Each number is 128 + 24 x the weight over its row's rms, rounded and kept within 0 to 255. Layers, rows and columns count from 0. Numbers have three digits each. The size before them is the row's rms in percent of the matrix's.

# up: layer 6 MLP up, 1216x448, rms 0.0799, rows 1118-1157, columns 336-447
# down: layer 6 MLP down (transposed), 1216x448, rms 0.0433, rows 1118-1157, columns 336-447
# gate: layer 6 MLP gate, 1216x448, rms 0.0775, rows 1119-1158, columns 336-447
up1118 102:117130114162067173152121109120140156153111093135141120099141140147120113143135169113155144132132119096151119138124139170138118133120168145089101100127148143087136131136119156108089090144129139078114097138146115155107076138123065072122137145144164124136140123099119139137142130125121119121151131094138075104155133101142157143115119171177
down1118 105:120101132162120133125103136099145132078099095135116078140146099173152093150110146081106143100118164155126151186131121115113131129134099131147135128118118110164171119166155110114150120116139136147132147139135084146138152142152157140131108142119087129150130083156128140143129143136154089141123106154135158117104115127135108194096116164113
gate1119 106:123094188094097116134131118158127162117133116136116110166116159111104127182080108152140119115149136134134171136129110105138132096121142132090145071127123103153136166157130118137163155118118150122120126112135110126121143126126117128163145134126161130107130081145108107140152136137115110123155157124132174150104157123148136125117147099104
up1119 109:132178135106095106142087124102138190065133140112138177156120153098131146160108102135116121117158086145136151140149117124125088153115132139139131126143131092128161168100145113166092123127076127136182114110121133179135136094128127110157099132097176142111128120150082129064133123119148169142119123153167152105128126149127166143138089096138
down1119 110:114141129140129122118089123149119130106156129131135121142163159087095103097124074154122082112142119110102130127130123127130123126170151130089157150153123128149140091107134165137125138124136135162146160085081148122134157135114143157122120100159128154106159146119137137109188145158155103136121109121192124115121119139164122117113124142091
gate1120 097:098149144079161128116087112122131122165098104115122129147136116131118153093184134133115106151123125124123137143106099089146137118150142132132105155115106144123116136158139142123132114113104143112111115168102146086121125112129137082113133125090086136143096141139122109140127126101123147121123118136101086100139130103139113116137101114125
up1120 096:116094123151093145124158138131115126098135129151137090170202125180124116129120107136169120129154153121172115119142144137132110126098150106130113160154106092163097112135137134148160135141147128136134139151109107169174134133121066135123115085140133112110150122112102143126152106131138115120157124099135179126125127107132119129103175160142
down1120 097:143150104092129111109143117116173133130136153131139099102135115130095119117105102131164127155117119103133103127162119151133097122086123109110131120112121144174171110166144129155146091143112112118179130149120141108158108118124071175165136106129145145123111107137139130135164154122088139152123124136147140127143105102134108135144123123129
gate1121 109:117142128137098106133126168154091121144141089140150124121098093119147069172142109073096092142120172113117131153177119122131108096143110128116110148101119135136133092094139149108097147147128127120114133125172124121111099134097142113110104113125124107120140181118128116091158164125118105135102099165096124150091149118131122111126104120180
up1121 106:157123141137144159119143087154087119094162144106134121152123143122097165171092128171129123098141104132134113112151166116088133116109117131139131134140185105135172155098122109127185155117065176143117155136139113115102110131117119151127135156107123123100113125116117120145125160133104106113122110179124107133087118092106151131166124104128
down1121 105:128108127091145151132114124134147121117182129103117101122116161149117123153147143116157117132125168111111128091155104130171156127162116122125152110128093116129130167162109145168127160143131118141158173119118153095115096174136103117134124113114144060136129151117160145082095114112149131104118103103147107120139159128088143111133186107146
gate1122 096:127117092096111118150123120084143181122119092123141145124118137162122112117106102129122117132129139143120181115107167111137111119107092144144158160143122095114141140128099164114161146168123124133122122191111120096105140143105111157125104154146155118132130121190160136079129131157127160105142115109084084112156136159156136114139135142105
up1122 100:113133109140122122094111087143089165151144117171160118088155145094135147143092087148094036134125180129137119146111175137157139111100115107118109134139111104130126160139137132124065192158142152124151122166143104116176122101119108145112136158117118099147145155082129109133093139100108114121141149155122113114186109097111132120119131120089
down1122 104:132127158115155107103186151106100132097123131127100147131113126092112105131112152118153136134135097120137122134162067166157119140136129137123115109130170125158152126135133135157112111134115146095177113127103132148118143147123156137135162098100092134117125138142153130125168113149129139131155125133112081094123143117088153130098122153151
gate1123 100:139143142108074084111118097136141139121146137125165112082103136083158125081113117103095139139116130140134185131135119124173136112130099167147142143121135151091153148096111152143144122135099113114173115150171145135133125093155152117090115145150110134164152134137141139175079105141163153162094123133080118143126189120098146176147159103127
up1123 096:147111124146093094134145088105170138131099117131170110083125129076148152134118138123123138163106093157161149144142125138144141118154147185184133136121118111113146145134134171171145121145126118091145122170142162187125096133125167087103096146144106124111165132141126113169125121160171114133100086131103119156103132132098119152158153104123
down1123 099:106134176132122105117175121131162108071145130154139113076113094147132140146097099129103183141127121165131130067101109118150160151127115142132155139121151109122120106118121120149151160105155148115146148137121155118149132124119150128085085109124120113178158143133132104170123081092172188151168150113197114130112144137107150146064133101121
gate1124 097:114105103139157076144144124130091097167135137134111082109137090157171131155133137160141139147117138131141104149130089129099176123132137170132134118119120080153162111130126149128096139139108183101151143118156185105107070155139125104122132138145135116108158098160137133120118133128131102164124127160141118171180154121136135123129151176116
up1124 100:130155143103145117122156149103096113100113127112114121115139115127126116126130187164130116111153096124086141163103118136117093084154136125127128081114130160123113109126104133136134126131081147112143145101079155100120114133121104102122115075087159153112135101098137140105136162132123109135128153156162191128125155099119155119159111120161
down1124 101:089070118100153105108141163112101152146133091103137087110139109155090118146129138124141185117132056152087120142091119136140148149112162134099122116126144165133119104081110138117110168124113153115070131130124072100152128129088153133158127106144132123124139089132113153091145139111134135133080101093135138099096136109143161157137096131176
gate1125 100:127126127155141155164136098086129124089121114099129146123110129098129127106125146167130075158110142111121153097117090130122145104138127135157118134114161124115123098113138145160126118149111135107177114115083126132149114134122162097068125150150175151142121136184135127088108115098132116221054131138100143123152177111129122108118122131109
up1125 095:125135150109131148114154137113102110146140101112114112137139168118095095113118152118110127124151125167135151155126129136092109106143150150136132131119126117148140136129135138140112118129147113125099103152165132128149152132157147099083151151117174080174144114141126152133100138153228147108153101125118103142090130095133135110118139140126
down1125 097:106116158120152145147132142139074106099163148150147143141100134148130154117102147157160133152105113165107152124050100091141153145172164081135121113089080133119127144125123150142131166142098088151154126141158119142172153106129099136156106169115146109120160156111136117159117130135130133154170133118120097142151156157145117170165143131124
gate1126 101:158139096128078093171115142143124149132107151160141121155111111105132110135134119121137114114107144080116173122123121136114141127161112127113156098149113132173100158111114136120121135139121145121120055142140099150105103152163128104141126126118127130114158111118124091055150145123117113123108103112135103157106138135133110104116121135111
up1126 099:123127119092143133118090094116108112134153125118100085141104129118113117110132127124109133087097090095131134123173119102095180108146131115140169138109136089131129136118109187119081135144121151176094111073081114135123168086157113100136141127159111161126088118107130101078135159108102102115160112090145104152126126153188156097084146128094
down1126 104:115142111143132101156084155192139103142131079141141086161109098169180104130118102161137162105133098135107108137110133102130069133136125124088136143107113147155101160084126128137119143117153156100126097130134134084161151130161101112195112091122155120121063132161144102153111097146112075110167113107142118121125135150108135081118160116099
gate1127 102:145149104127117104167170135138100094153107126162099147120115154128143155149163108157103097106115155179141156156105117137125112077065138123105124131149107098112161118134112166131097124094123117126112139110126129085150115133112098118103125158159098122092115131146125120172102152165139153131143068129132139185158121150115107111107134131129
up1127 095:131115108128108167111143144136155135140137159118108161130126143130150104091099088138113140167154117095114176134153134125130143134105155144115105117153134117130108134132168115119149119141096138119128135137134148111103109127135163130096074086118119113087091131102130135136122130125128131152098154110171146082134186138144184115124142115156
down1127 096:125154101153107113097109143171136101141120131117098167086127138134128116093088133132162137137128102136115109110164163085135146124123161130108117115135158113172125134120192162182121139126117133125129134094129124094128141132087167102094140112125087149151122156084110160104108119103115113108095102147126120060117150105098117109107156108131
gate1128 108:111113087115171135141117134139080119137148161139086112122167136122182148128140142130138128109145106074131084119117124140167128177158111142124131089143100103151146081092086136123125156136125169118172138149145108122134166114098136174144151132211154114118125078117142167134095131111081147138126149152099139128078136091134093101114136101122
up1128 109:151125101136120089089149135135126149119161140094119147073141112156139091113148125125139086128102137109140150109091155132133153121081152182141135139139137129143131155119150097107129128122128137122131091144147190151145130095160143087125134117108121126131142153103122069164166145133116180074101115117143117136114138137169136127116114121125
down1128 103:100132195151142109100164139124097151153089128141056094078111139120114100092172130172121115108163139100121124123145122143094143146122137092148107167093121137181146128095124142125157167137132127143139116084132162089162157117145141147115143107152115144150129127109109173151136136097173154138087184116124109154096109083122126089165094092165
gate1129 103:173082174113090127136156168123131125124099119095110107173094145077101133112132131112104166138148079123115135119165116132119148160134138158135088132118180112115174129129091112139128142156138111129145191154117147103138102154083169108183134133114127158153133120163094168114097117155113129119110111121163149151170130133131125127131134119135
up1129 099:139122089150160153119137130091107148149122120134140130116119147188129130132124107141148088104146120117124175179133126102108150150087114118165080138103094170146140162107124120127102178133098101092067143100163130127145160126140113123183103113084109124137111138167113126115124122125169123179141110128099144144112116123125188115125120114125
down1129 103:097095145140191162134137160132123118128126118179180152124175117139121115151098119123118121074099137100118153156101116071130117128084137128137157144074161162143133124109149154122100091084126100110104152139145124128179159094124134115169109175107148128148160093142122101168123120136117117145124146124111120107144152154167136088152117116109
gate1130 095:114117126148081127135102118138110159125136140121133151121156113152128128150125117102116126113095159118093124158113151102111162130130149102149139154180146133120172153133113145143163135155193135183162114131125135138148180105146105146187076159154155151102158119128111142167111113159115181156124168174121152152148082120132146142081132117127
up1130 089:142133126141122148130146125132115131153175105162135125133155139138076165144155106123116125149135152131127123126141134140129142140110111152136109114089115076091150106152109103119146094139106091111115066102136150069094129139114138127147163128114116183137079130103113109117139152134138097120064135152140112102101156150149144107136136103165
down1130 094:120103126141124146123155090151117145122110138141092112104118152150102130105139134161131111090115116095129141110128101155104114132163145130166151099113149183143102095119133129124100133163141133116125141093073093124174178146171120143140123093137099083116119131176141116112154092135105121133123114145123128129125092128155100167123093129116
gate1131 093:126115191153115104139133111147127167157154132126173135118106154165114138100163104155136101080142164100106114119151135116137124110173177143127095123121124127132140139119154161143156144122146141077122129126131103170119111092155130144140134142136117144157122101178123065126085090120126124141136191127127126128162129116119133111137132134142
up1131 090:131130139115124146129086201149133108099134104115119141110136200192114169162153088137165123135137073101116112136130113119111154117093155150138132115088108129185149136090118121131156102140174172146159121134104142136133136124088140160102129165117099125149143142142130081144153169057092147162145156126114166134154108135100146135135128117094
down1131 093:177080116147119100133102151139084119118132129127149085119150076122119111127144111140114194099142151112131122178139143104137125167124111145104168098131081108104132167152095127147112098123133141123111111139126110130084100106133166140140138143080117148179118113117156105103152074124134123124186140121146119154129176126141092119109182126144
gate1132 101:111121118135127148155087065156152155142130125091149115128100128112094173106133121124139156116128126146132147117160142110136147159101129086112148135127099158096140117108112140147094153159133133096087135115154135147127106102084126133096125152116131101117118089112138061137117169162145137141158133119170111120134116124129123167120122128069
up1132 098:125143122127126134126127170141132140103101126103133159112164108141177143139122154093144145117111103103120117090122120111141163096110127173142115160153157066119125162139085123090109140145136094193130082106149100144131128120123127151154106128090151131146163122106120140141127141145176149132112156125085156177089090127165087171137137135179
down1132 102:104180098123106148125145118075117113139126132131146133134131128121130093163112116171128121133116149128096105124147127142149172103120130126119118154080099113109114148156165163126098134124112128177109095120185148146094150133151126106114092089112140166128095102149183157096122150108118105124123137137102098105115133111129098104090134149121
gate1133 098:086144132116135108187101102116131143104121138098139099143148110127100166151094156118098117112107148114137141140143148137119099145182154141131131131105128132114136187097147142118163126120135134165169138140114112172124133166115147135182153106128130156126169107096140161126144118105097136181122092146118126118099145100119111142122164107158
up1133 099:147180141091129090143096167117138151126140114110111137147116115145115163142089148133136145109140174146105119142154139155072108128141151115114128157104130122141122151126093137114159107151145110103106143136168132134094088138108161136148177122196150097087155114141119141111111159155167108104118124093098126133071130124147149147095115174104
down1133 098:127101092139137127128183153123123093141150114137113127108092126119119159098124132149104135121138151133142126159100097147130135103103152127124150076095157138111099144097162114144173143130146134124164139151114107080097158128160121105137150135109092072116087093141127123124123113132153095124130182090164121122136176159162113143091148131151
gate1134 100:164135103147162152142117116124184110150071155125126150128129105101100127131100089123120126139161150137133132150093116148146124132171092097146118134117132102180134142115108066143133163140097118175164130147094159087108131129103106064135141139148149170121124110169111125120136139127119148087161143126113132102108126059173154153131093118130
up1134 099:135182139145129136133155170095140136109130157118127106165129146087135121120114122160141127139130143150174084160067107141140111125147110126083152149131105115080144085157149144132107154123125148123101105195091163112128125120151117075161079107166142138100106130074139097135106103115157145104127118148149167127090126095102086125122110121113
down1134 101:113095108129144155092149087129101159121127120094090109141123129128117096124128073125157137148155149153130117135105153144151141126136119134095110191140114130121146117160090175144130104100151134121154144145134117174136115126144147115158154095116087160143115143129145126166141143131164075110158132150128139140115140127135117174130082119110
gate1135 104:101130101157139089128128132100107129155161091095152130112157103129141101086123120073164139101135111117137071169163102127153128128101154144111130118104078147102131131146102105144134121146129086126161130127150152150142143139178099109098096177129125119083136144140121105156146121111097102142109151146107137101129136102086106148116161150102
up1135 103:109099128114062150122109163102134193128111116145125139112105163097175121117133152115134100136154149134142163131108141122135097123145130122151129102109170115128132145125129055131136161164145124156114128134135121119113141144092136111114123153109122190138164153110085114158106125163124145117140093133105153082152159137120109166144122112145
down1135 100:136128118155154092122164125155133108093163109117112137150126125175096135121158136124123155147116148101147124150118085122119099109157139134107108116139141095095147148207118121175154142131091135118113138111123137137166107137180108120151112145126111113132095100133079121108123127142099109113135114075112113134109104101105131101125109137112
gate1136 101:143103123078140130138123126162142126140102079122146134112132143104116161135079134170107144143093095082148128109099103159119098113124164100149111147113126145143093120143125101075120091130113112119142062103134147149173111128098118156116144076138146180163163128150123132178105105160100151112144109140146124135114137108111088110098146158097
up1136 103:134106127176141142108147138106132149089101051143118128135125117158129124130140108126099113140145104129132194119120100077100139155101171125128101137100120138146125080137150124142172131093110098133116091146146122106128128130144132099102120105147136140093143147150138084141082117157142128129144117122157152112169099103126110149141151158144
down1136 104:121102114141120179124105107096151130183148113152119116102121096148128119113154133122128127161143091167152151113117133149127125205108146113134105133130124143108108153154129152155130129101110142178133130083145132135128122126131151104093151118132104106132109132158145147112103117165145081164134124143135152149129123123124146092133100158113
gate1137 096:114135161145113135125107148117130149129144123135140097125120140146111141147090121099114150088117132107123074115123093132106099120113110191100108129137131115112187101160198134128158112128110103087113142135154142158144099110121144133126156136160162148147145088182129139113129115161167131124121144150136125142112107154178115083103130115086
up1137 103:130153140102131129166083139109144182123123132099139155129126114110118103130184115151111161138177149110160135142121166107155117080149099135148111129119110132133136119134123186112124096105162159118105110158116110084127123133147164154170099146152137145136091100148127153156078109172113131102118116134136115121126143113161171137136128131127
down1137 103:151137078110097142161167155171136125100144090140110137161119135130170098120131140109107149120121137140132157144134128083123131136133124120101102115111114137092138122140116144092064158101144104181139093130158132101150130156141128100146093102149142148090109106149163149112162132106128096158110145159079143104150112150127120159102098093096
gate1138 104:130104159142073100144087112152156145150127098104111100160115112159088118099149143149154114121164074059133147134095127145155145143100145136174141121120155113129128141123153145147084082153147114131151089146120119142147135134141120143128130141121139126095118132123079130101170161152112151103073072125162105113114110127116105201122137116135
up1138 098:127132120139144126135124135091138122139166136147100143121137130151136103150170096173156128143168149123130116150116150146112128100115076181091125174134141130109102139112136101161100117139125165117102130155126142133118113132177168122109188136168181103153118111146105116124133134144141139144152127127137118162132173096122135163081106144125
down1138 102:140124153160147157128120186155128142088151145134087113148086142132146130118116115107129153104121122164118118143127140102173074107106096130132093144103116100136104111129170079129160142211146125146109126118166116145120170116100134108150128143133117110150128112189109145080180167126143089159153088152150137092123156124144157113116121135113
gate1139 093:170081090166188070139146168102113115153115141133098126149128095153131107156144101119117137121096150106121124083145095131093125158138128081119147119137103161130152133106135134136111123141140108147169155130127150132158128148112065160102150162106160165137161106106125132146140155128109114158091142119107101146072126122113169139096126142094
up1139 095:104142125167143167127106154142140144104128118128120148096114108137122183157116121147118133148121105139090151136137145166154083172136139079117100120106172134120123111092133098121128145111137127138114129120128093143117083121148084140122132119104138100106122154115154131133130160097102179112130126142180127114089142183132100101074154135112
down1139 091:093112124118143158121159146149105169162129115087134091084100119121144139106129159155128108095162128098132135158170118114132130099129128158142111151109142165218077136136165115101116144142133152141133135151155147140153147131133153115123113146133139125121090121127143123083146122155105146110105089153115097109148109133126142141126193133191
gate1140 091:171171092131131105137076111134101140134123164108141136081160140152111093123135131149168112153152108129136130108092133108135112130186148130108110150103122111125095152125108110129124148115077121145092136149132142093118108145149159103122125151093113148125103138142102086100113142140181105160145136165127142116095150137119138104117181121104
up1140 092:149122141116124089104116121122081115084149101169075129123154129135138130133108114138144127088091180131105129107131102142141179142114079137166123127139090106153116124137147146130117118110118158142128093111106071159088154129117132177134136125156137154121152172114176148130086137177140119125103097140082164116111117134148129150115116089161
down1140 094:142121155117124168134136167087147150074120143110121152127071124111175119140088120147115192146132177147109103148129136169068145128116170127125118079130091127124151107112133161092120142152124081102161127122123155174124125106097134163150157133106162143102120125104163152154104130117137137099152113125100082147117127115150142136122139095122
gate1141 107:144156089125125145122157150105127152085112092112088109155121158093107126142161145135133124117139143132108125115112117128155135117115160110101117114110136121148117105098113129147099152105053138125090118149090175131085147126152104134133154180104121145108091171111121118144102165135121191146122145141133142146074121119144144141161174129136
up1141 104:127115159103160117157144150103180137136097103155110087124124152104136088114154170115136137092148156093109168158112124167123140136112111109130196090138095136145154131122132127084158090194102120138133137125121138146140088129134115135167123155111136117138106166105183142152128117147113141122123072107123085157136124122131155148152120101107
down1141 104:115126102131151118151153113100129118142157159121183109116123143142084127133112122144151131150182106113141163160140128079109143157099127056089096129132150141120100146124182136140146141133093098146106153146163136117165110124143112169159119082165109120161112174147117101124094136152119160139158142154115104178117138137105127172076144128116
gate1142 098:109108143092122123133128086137130110139141095126130086110112145120107118137102113128117130112162174119134166088114125075139120173103119123113096126120143148090134184094134120142132154133153120117103118153143133108136100175158098126093133117136107158108139161105173107140131118090149121112130104100088110115184161106166141121137091092130
up1142 101:156137110130120141065069128109117134091125158103138154150193114137163162129151125078116085165128116090115099147168107124130112158118125130108098132099163158143119133174152167145103151134126125104124110130129126133143134081130115139140171093099105125087080135127129167168103122162090153119133117142115136128129132123135106121170122112134
down1142 100:154097120148146110131136126154140141124102066142136182123146119101126113096142121161134093140127134133112142133153162079127181122133163127156111151134123155098130137081140112122116183104113121084112111152116133120136105101127092116141127176053117137155145117143149094123081089104125139151144117182112138137135162182118106147100098149077
gate1143 099:109172155096112119145182057139125134110138149051142127144089158106183099100135170098128127081137114129092131135068136102134123121123166109115138111124157141145134124131117127123071121146120088100156155135128090124131120091066157127103113096150145127122130106108139109147079131156156128131078141112130111139110093147154132102157113130114
up1143 099:110126121129108128151199105092097112147158134118153129113122110099149047109112165109158131084178116133110108068135135137148152140131137089119098133117157102134106148136104141119078119104105117131159131127169122128105108129159169094096113114133181141117139143133132144106115132108091143138113154108112160130129134132147179083151080138099
down1143 098:136156120118105152108128174145139162156182141130130117093108127113127128092112111101094143107148139194141137104126128133135142097143125164146097139156110119079115154119141083132131157140092167128137088112143109129151142127122104135116129127104129133132139121088114124114155138110154088129120116149151103119135137147145148144118148152147
gate1144 098:167101141138172134148123162095151156128098086138131123097057101154136086149093162124126103076110060109141101092113070162155138115171140142092128126100131119134184181167155130140125120111103072110158131111126152094108091116137147129130150130117130133115140151111167182124114114153132125131116129123139127117100099129115125131101137110138
up1144 105:135158089155144100131110117152133127106149120133128150141099112081133139123109117085103101132112108154179133157156137115106156125107161157117077146103122147110097125156103131176106095104115153129110163143111132129145118109122142142104120132134127074149114125171091123126132132100142160102101103118113073175111131144133094118119077099121
down1144 104:135145117151100137158124115091147139107128127121101119149088143116133128117088119114128117130106120133164124155131179141146148105144106159130134173140079098150102137137133107135161126112138092172079134171074099155143145113130169106130108137098117095143131099110123126142138089090102143145133124096118106124123137128183141126118119081149
gate1145 097:105148126143140138140126134146100151054113165148084138109099124095097103159138112130168126134139141142124143153136117112112125114117098075149145129109123123106123124106146090163119110144114094164110138126091125138148104137111117162128112129126158110180138089086161138112094144123180101105107177182074124149147170115124153141074127126125
up1145 100:097160165138128123177141102077137157109142125124100133108117113152089088113141130130121128109131139139150143153117179142118135110116110097155116142089156097103092107107109128130128112168105155154122085162140136162153135121137088162115130142129123134177120119117138134145113135158127094146133165157093184152148136132087148117141099099127
down1145 106:112081113118106161109130136137110147153138159158165142125115144136104149090138106181125093122141151115140148109150130137124158085128156142092098106135129157171135191111087087122115107162154138136119114131127118145101147162151104100137146133127117132089106110124110124143164147154130155075160115128136109168111116141126149122074120102119
gate1146 099:121123173102096116154151149134106116164120121132137148135105121116136138133168133076137157149144115145168118137122166116099114125110132166077118141117133100140163091099094127136115085109097137148128091117125111104113129077087162144122154126153090118147120142141121137121140149129122142106149090133195148132151130126140135152139142120109
up1146 098:130017135117098148145124156097118134095181140123116125086129113136105100109201144141076121103135093110148154139134125079122142109102106152121124133139118095152121132128114157127144091154106126110180158133139179139134154134098130101151145099132113116099117090129105142096146097131152163135166101151144097134170145125099104122111110125103
down1146 098:117117138094113114146144143153158133124118110139136127139140146114082101105122128090173133140095150148110126128111124129141109114154092127131172107099113146142168133142123152168119138130118102097121115132108141169192071098103185102104092086142148144142085132090106174111124118135120154082144141126132169146109114145102102108097144097059
gate1147 113:151120143143113152147118156142129136149095098110144122126138149138151138153127163180147119127091128108122110152112110140114143099113123150108108094141105167124116096111095100109146099103105124145156136121140146162158112122105129168128154146136149125151189099122093127115123121154085134148106095143117141117142119150100098124127139114159
up1147 112:165133104164089093073182121134147115131106147141114125110111133093104139120141153111143163131127163150153141168131099136107128153107163139109125170110184117108105142148129122144141143122112120131095112182090158139136126121118160116101154123131136138141123131110164075149079141102153122131125166113121126137147147098149110114141127148099
down1147 107:125088157163132106119096132088148144122106140187148141114109125146118160100077121147134108129171175141107066162111138142125143113170189137102154135136125139133119084084108115148170099104128083122158126120114099155106089103127117131118098110128130157108130139107116144152098127171124075105137163128155113109133128123135128170123124142121
gate1148 096:146109132103128082100156150108066127121115130156080118122129132199139111112071091130111169146083117126109118100125149138136129117131082135131134107123093150158123126147138120100075105122130074139127152145120142125140126077136140122174148105107117114090127121107134178133102087124119143131122138104161150142129141114136148104138120141116
up1148 097:097123128115089098161118117146132145147125121172128141103097131143156149105108127118115129187090173108166126167110167133116147110108077150136108088111083146173071145135134165125161138144138149080139133135134152141100155117118141141151143133151125122131130125117117083134125125174124124129095099147148181170120126122105119126108103159098
down1148 095:119106136168127147116154106110173100138107155132139098149110125106098124134173149112166095125181130146110113161144159122136123130163098145160104118091145128099152133102142084143128142117092115094101129128125134109121111161066103108113157098101127125131111113088146125119155137141142101116128167089106120142131171117114121163118117095121
gate1149 100:143125164149113138090107158120146135137120101115109090134145143123123117143118102116165137155108114116128127119081131120173081145114120144101148150101159134118135108106100140117086153137145128156133115114157134117156139148108144115108114095090118138154136148075113101115095132125117107139115163113137137099126120127114112114107136125137
up1149 092:140124118158153125146162120088152130186122097166171150104133130154108143120111086145105121104139110165103106128112123157130169112111149093120137147123082128088133134121120172123090119108134132129106081114133122102142128126140101148097117078142107124114089159064149119162122163131119087135109148139087102123136108133100077111137127114110
down1149 096:147142093091138161148078117134132109104128133114173115099133100115120135133094117145134138096106126134109135147139082143117135111152131146104128143156137165116124103144067118142160154166159081113129135132162114141129126136151104122144116075104113120128129171112175094107128131187183139124120145108149114134123120156130102062097152129121
gate1150 100:172153136124095123119202143153158116143110140115118133105086095106113149118165173134118196137161144154104082086147134125119080111119117156170187161154126105151131129110140151137156156117120120095131112115125101112145088167138108139151117142153131124137138113119135090109153110114128158102162112114134161091117100119145138160136130136105
up1150 102:118114129115139141123130109118176115119131108129169078086110133123138121157177130093105180121142148158116092079159149147115176098144123132140127166150079107110116123094158147151147110115115102146128117113142129132136137128162123172153109135154163117155094115133076133148095103112141153109157136144125129087142119103123136143123100146148
down1150 101:137142111125105171119135146143125089158129103129152116083141088076132143095135129168116102105114126096129125101151119104122137104117113099159116118100107118114152141164120107130171152138168103150106182095167124085161154139118162121174135151115118079136129092126161136138134116144131133126108134105164187124090138159150131128111119114152
gate1151 102:118136136146133115112136115149130108157134141144109120155157103150142105161172077099131169145097104131093173150142126116124117110096137087107149106167092118136169154147145181134139119100145084164094145114133113098080209128114156155133115188102159138140136135093136175132126131119141136132152124150153130150114159138151102156144123120113
up1151 098:138114151142079140152107101121159153124152146106173118088150128153098126132083092101103112144146106173143102170133138105116149123073175120126130088141140140116136121128166125163125128126135109172087161122092109132093152113140153080140138112158151148133132109129097132102098133124138103135152099145122095120161179154095111119128165101109
down1151 102:121165143149119118088132158108118139124131142134138146136168129129116092097128123104099125116162161120123131088109122143116124116190110111126145114147124141120141152125106143101125128138123053149162102097142113142120166158140121129167097118085110120103121152123090126158135107106135112119150130116084126115096154081157125134107145168152
gate1152 105:080115158117102110124099136110141153099134152129110125091125094120102116140153130164165136152176124115107133127165127126101096122109120097107128164145132089142162132153091133140101154122096067092120090126091111169129146159137141139152113102127131124080126115129133172116087146097121128157146144158136116138115135118123121132147143118125
up1152 107:154179125127147116112134113086083127120152084138129101079146162155160119137123148128158168150172114105117103109124103093123137096125131119128132140107127115116146140120148185128113118089143124147127124126191116115119150146148115126130128142156143094131126122109106115121120148167148114122146118130164114122146124159137162143155112101146
down1152 103:147080143126127125135126154088115133095117141108154103078133136125160122141166138142092105149135123125166125097155120116106093128157128122090102116120092131124099139127094109119150146142166149124121112104191158109063115146123129111151131124174097150092127090129165115124126152101115120112111112150138127087097163125142142119118144191117
gate1153 092:107153151132098133121078189142134142109117132151118134167138180132100150174151132123129109150115140092092160147091108143108125122101138087174121157109129115118156111141070089107139106106118087092104167086109163120138147097100143131104108130123142120104090161114157141151113187110140116147106156113108156127133144159123148114088103081124
up1153 099:134177113116133157140125126091129117092173119085148122145134075152182100137116131108096081083111115122107122115135087103170145091158119133110121129154144156119136145108163091106143145126106090112090105115114140136161165104139142099105142137139132104113139140139119139159131134142131135118084128168138140142139141152108147111141109119084
down1153 100:143140161148154136163120153165178143113081181149089150144152101115141175163146124145124114148138142129150149126166149151149113169148141148151127125136144079135124103091133148122158122133132123154138112123101083151125129140139154140117115128097073110090141146176137142130100153142179123079101092131169125117120194092133150064097129128103
gate1154 103:167111146148134145147086113132165112135155119114129120129087091115140116161126143129136135145142123108135117149151112137118140127164120142094097153139151109054130127086093096169134123098164172162125125150131162066075127152124120121140112098106146122102143145160102133121103140098065108152166111124104155143110088129105140111126121129128
up1154 104:106181096141147159097103141140130133118137138132129145100121178126131138115129132126191122123135118152095143104122099132161086129160132096173138137100105116148131127158088088106168088132142110147127118136133137153150149090118135101160065175148130147123157156092195107116138129132139106111151163125091119123116131136145112157143123119122
down1154 102:123105139091158109133158154105089138094103151108110116129137099135104106125130084118114149108112108072110116138083136150127166145090140066150170145149140097131113122116121155127185094094117159080128106128113136196183127151145142119101153115145096149100131094137146149114117130148137132100098133067124146131144165171114125092095175098109
gate1155 101:144126118173102132130087144131151133162104142120116182118126142075126108137120143164143107137161116099125123135100136084091167129136136142128170121092139129167143195093152125119154098094126144136115086084104119137159164142164112054114088176140137156118106128103105115142124126158136110131152100140122107124093121161120135120141151118123
up1155 099:122116149136109118179163121140151152113082116134172162156057142101107115138183128108133097170176137133157163111079128120127159120110111089085127109125163156141108137149137107149123107121134092122124117169107122139158128103159083149175118124121157161137138081114133110097108081108144124123112105171088146094139108122114124116125121154102
down1155 100:122090126119133154130144152125150141119144139110140102149152123149138138144100118097097110083125131096110139164148121156127146089180077102148133130080149133109158127108129074154139136149158089114119108111132105163154143127129117156122102186141083118120148179127166107102138140132132156163172130128102141141171110154195085101096135145085
gate1156 105:154091140135161172162134135109106074094134115115126142135190166088159108123107123137125126150111113122132130114119114128141166188101190156122065078127121125133138093121106133176148127142124170131176128130138105107151100161130098129147139156124136104136143147147121078126151105109128101110088091159101103136137124148143098111121137130158
up1156 102:133044188134111117133113154124132141107147137141113106155157098157186114122106122155126154110092176086101100146121135131122132150135123138155088102084124112132111123187124147141150103082151138123091096141127110131161114140079111134151116109145130118142129151177076134124098135129123064106109120178111112094114153157119136143113142090129
down1156 102:142146129160144097105118129108111150139110121176112150106091154094096084153163137130154097137098132087133112126132125122109178141122116112157204139138103175133132117117154179086136137128119109126092124086175094102135155099131138120123101144113179120134107136126134132124152172095116110128109144111106109121126129116127104109142131118090
gate1157 102:133111162109148131127181132137075113110066132108168131135136127136104121103127118137081130115129099144105160104147154146161132065136142161137106113172115112138159120150101150165118100106092115107146103080163106126132084122152167097140108131142134129141125139118122119129113139120144149073092106108136083119126131103143138123119110104094
up1157 094:140110104157136092158137131111158114135131136130118139155109131130103100134123172124117129135161154122135132159132136117133090134150103129122118098186149097159099146122095130123143179155099124135134118152126119165097125103149086173128136142110136153114129185125138160160126103114118183083142133129106109156126157110135137084117131062059
down1157 101:172115120109133145096109111178104140133134148094112152111126147184112102149120144075145112123087112083160110118155135162133123102109153080118163149116153154166151080115110116145082148141160103118148176115104160099130173148101137168136132087085093107104130105130157142145129151134108133171131153117081191099122113138056138102085096145153
gate1158 104:124133117130117135110100111111139152144126115123190093151147104156120115109116101129133063131132093156137116135133118158127169125156111151100166142150121134104177112129113100154100131101127073140151109187126143106102101116075135111134147160129163106165089129107118119114122088119152108132122106155168167122109107124053102140144132110120